python train.py --head_dim=64 --norm="layernorm" --norm_eps=1e-06 --init_std_up=0.0324 --optimizer="muon_variant" --lr_head=0.00639
Each number is 128 + 24 x the weight over its row's rms, rounded and kept within 0 to 255. Layers, rows and columns count from 0. Numbers have three digits each. The size before them is the row's rms in percent of the matrix's.

# layer 5 MLP down (transposed), 768x192, rms 0.203, rows 128-142, columns 96-191
111:105157132105160132101141099102121113140112114124170160127097109143109109155129159153145121139155108153169157115104101155110108195083126117145120134146101133107149148172104127108117099169157155157108075136112130168101109125154160141137119126128092164135117182102130113095113130133094137106
092:137156124144122107122104150066075117137116149143141154122128095086178115118118128112155092155131133142064101151197108144132128119106126144150136139116157103124096141142100150145128080129163128150126139146142135151145095133118077145141122124124110120154126154156103154137119087162125129132
109:144107170114138093134134180161162117125126122132109124129109121140094131129115132176114141109097074120141100103098124175163157111110126129133131129146085106145119085102155148119139116137125139137120130145107084121148091122145127171143112106142128127122135131128119122153129085146181128135
100:182126152114074097107133100143138104193125141194150132144134112103176107123099120149144130095106127065140116112156140148090082132123148115130107157131159142170090146067162150133150112110103135140127144099120117137122132089132147138152134125141109120101150160112132121103150143124133149095
079:143088136152114172174124118158084111123149134159112117104146113104123105119112128127146097109140101139140099119132121142122146140096100129100132144080161161136101135157164128079097141204143153134114100130110123124146152100133117086119142124123097164138126110170125145137181118129076118123
105:110143142127091095099184146138143134135159129146149130107133151118158109145173140133133136114134125099137144124142101141183161118112142127150129113116075095114165168182161124127110140121121117149088132148143148147149120123154153127130164097155120070098170147150169107121126114130129125129
094:155150089164153133103120142142111090105142105122161140108139137131125127133137122099144174151139115135173098123092131124122145144085160095109125122103130124086160124123113115114096119056102157122133129174147117155112138125108087150131152117162119175096129134133118117067146108123088151124
108:120117114108148076137150103148134160159126156137075127142133125127150137173127090096136103112129080091150129170156105140158186107103089112114132135122109160118085106134125178133126143153119118135158127144111103120162136102122127121110132183101140144145165109147114133133158110132147160118
117:127163088117110146121102160140064130138128126093098160093135114117150110121127119148160116151154108121114112123176145122176149109103135099141090112116146164159131132070127133133124109123129154149098159170137133093146139089129131121133152182103158152151126157121137159156107134120119116128
088:138122120110159129094117119103141119110138114193128144112137120144122080140144110097132139095151141157127160157114125136139133118134116092164123114128137123122099081149082154162129102076125209095160168113128147143142078132152139129144139131139121149138128160128156073103105127132127154102
087:146145101124087143155130144104119179154144107102171114118166091140153122119159141089090090148121131140131115165147106130172126148114147124165132150137125138147117158132152127142124100171163119104086156075130113121105117105142112127117142113110143116108146099178149137115145117154131138153
103:128112109132114127132119112166106089160132100112135124148170114108157133126133119126165093103171168102101169135140159127131133131116149189091122141128150129147136105118103127087141147152163107142084150135131152133123155108124137106129120115148111135132145090138123149094120153137111149131
091:109151139132111146154128106097123124113124123151107141099133115102130148135145137112119128154127107148101082097151137117147110126074089101131146160076132115108105141133114151164156155092130164106177137146119107121119158121124146129118106137119145104146150124145126157102080126110162129096
092:112175105123113168108128138164133110102118140113158141143134129119108073099076122133163108115117163112131139110101145112119103121125096128111139145163116130116128127106134127132125151118118125123147125131121159156148154120110066132141122165115091099129150091107125139189120156187123131099
118:111116106115139124169112125137114122135090147159148123092135124125111112107162129123067038112159195137157129158108154170170108120119141104112117190095139135154168104142106094154120154113137156101084162111107161142191142125108142111128111156128076156105140085119138116115117113122155140120
# layer 5 MLP up, 768x192, rms 0.193, rows 129-142, columns 96-191
099:132148098121197127110113125126144155148109150141135149096154108139115111110101148114099143140113132154105119126134116157121100091123107167107129139119128134099165124151134170112154106136128110110164132118114089111157136139180121120108105115138176085119117170118122087105158127170113100117
102:148124100154130205116124114121131151122108133126086145155114139138117107118122166126131128129162119127052131114119139086104152125094085138113137147126118150089149072109147084124131119131131171106181114100118140106099141103171084116163144122137117106151123140124129117142119132167144124091
100:132140139111123148134120141128099116164133167148159111169139126097139135098157126122133099108139137091112114101121143124103107136141137118093132136158125149101115133108098095122089130138105109129113159160112101124148173133124096132115135112117135097139159159157108140132141100119108114096
088:129186141154100141130130148150133154115099155124118119123116123145139161111174124141106129102134108115105162106135112067136142147148077172171152106145143111170145119146107085163166114118126095128092169132174136103095121144122119134096110101096143120112089097131111139115168119087138124140
104:098160114131108119132141117127128131147159121150090102111115109121139113066155110130176131139172146130141132155126106061186176138159115133147101131118151159147103156144122142115126109111126135148138151151073132126131133110083112131158117149099150150120092117114128153113124101165119173129
102:143095171147124084108122131136111119155116105135145139071124101141127166132132102089117165147135153154137156148162106123151150131121139139092108111129119151178070116118126155136120142148185072153141127172090131150082082146100073109110082134121110123122172138090127120146120116117144124120
108:126129145139128084161177137147121138127106097158066121143165129150151149106143101132153121129112171134148117125158096105101127169105124095127122176174083136164133127122139123134143156153126115098130136152139097077168126164068096173088091118120135119104120116105148091182144122167107157164
100:171111111088138125107094165087116098116064141136154135171152104106112132118132107114113150134114133164116091136144110130120095112125111110134096115138162152151124149119124145133153111140112096113105153140116111101099106139106090117143177128167118155141118160116128117124122119101141149138
094:124109109122140110138150147121135130116109135118140155136130134126140100110101179136123105158133132105146124152147127119127111161097146128142146146132066129096135140110127117116139115150131156140116155114117130099218093127085094155091151162134099129125124128158139111118116129119108142143
097:100121149164128126118130137085154128141138139114076092144125143149118168120126119111166158099136077102122139131112144147122115122130108139110133085103092125129109137134082151171105099092128142178147100151103171129141147149137100193094113113119166154137073144103126128107107114127147123142
106:141136149153106192107133111133151078152100116087116129164123135134139119093129137134129162134120164128085137160151084134068137106094102120122145146114158133131173116110127143117144130117101143136138141132142167125087124178176127123141108118151129135098121138111111099146124135164093194160
096:129134160124108142136170119155152152096143115161085093137117102078122095155116119147143137132155120115115124132128149121118133082142113171059172145098083117098154134139079126140117108111137132174151129096116136106120168114126130167133115155107154072103137113136139121150138123136097125144
098:176168125118182157118099159160136111129150103149156115147154127130151141126108142111157119110120175141126112154109149128138177139115133117156087119208117094129127143074183110176136103165133084131127159110124085147129171095109142119119113119153122135117140111139106112107082145164134131166
107:139124154118131147125071116120151128156127120159143110163090124127136096112127141098110156151116102136117095139097142152116118150127127159099113172169097134119106138181143134141149124207152118099151117118155100144125131089116125104157145150131099138092124102081119100139119095163191095137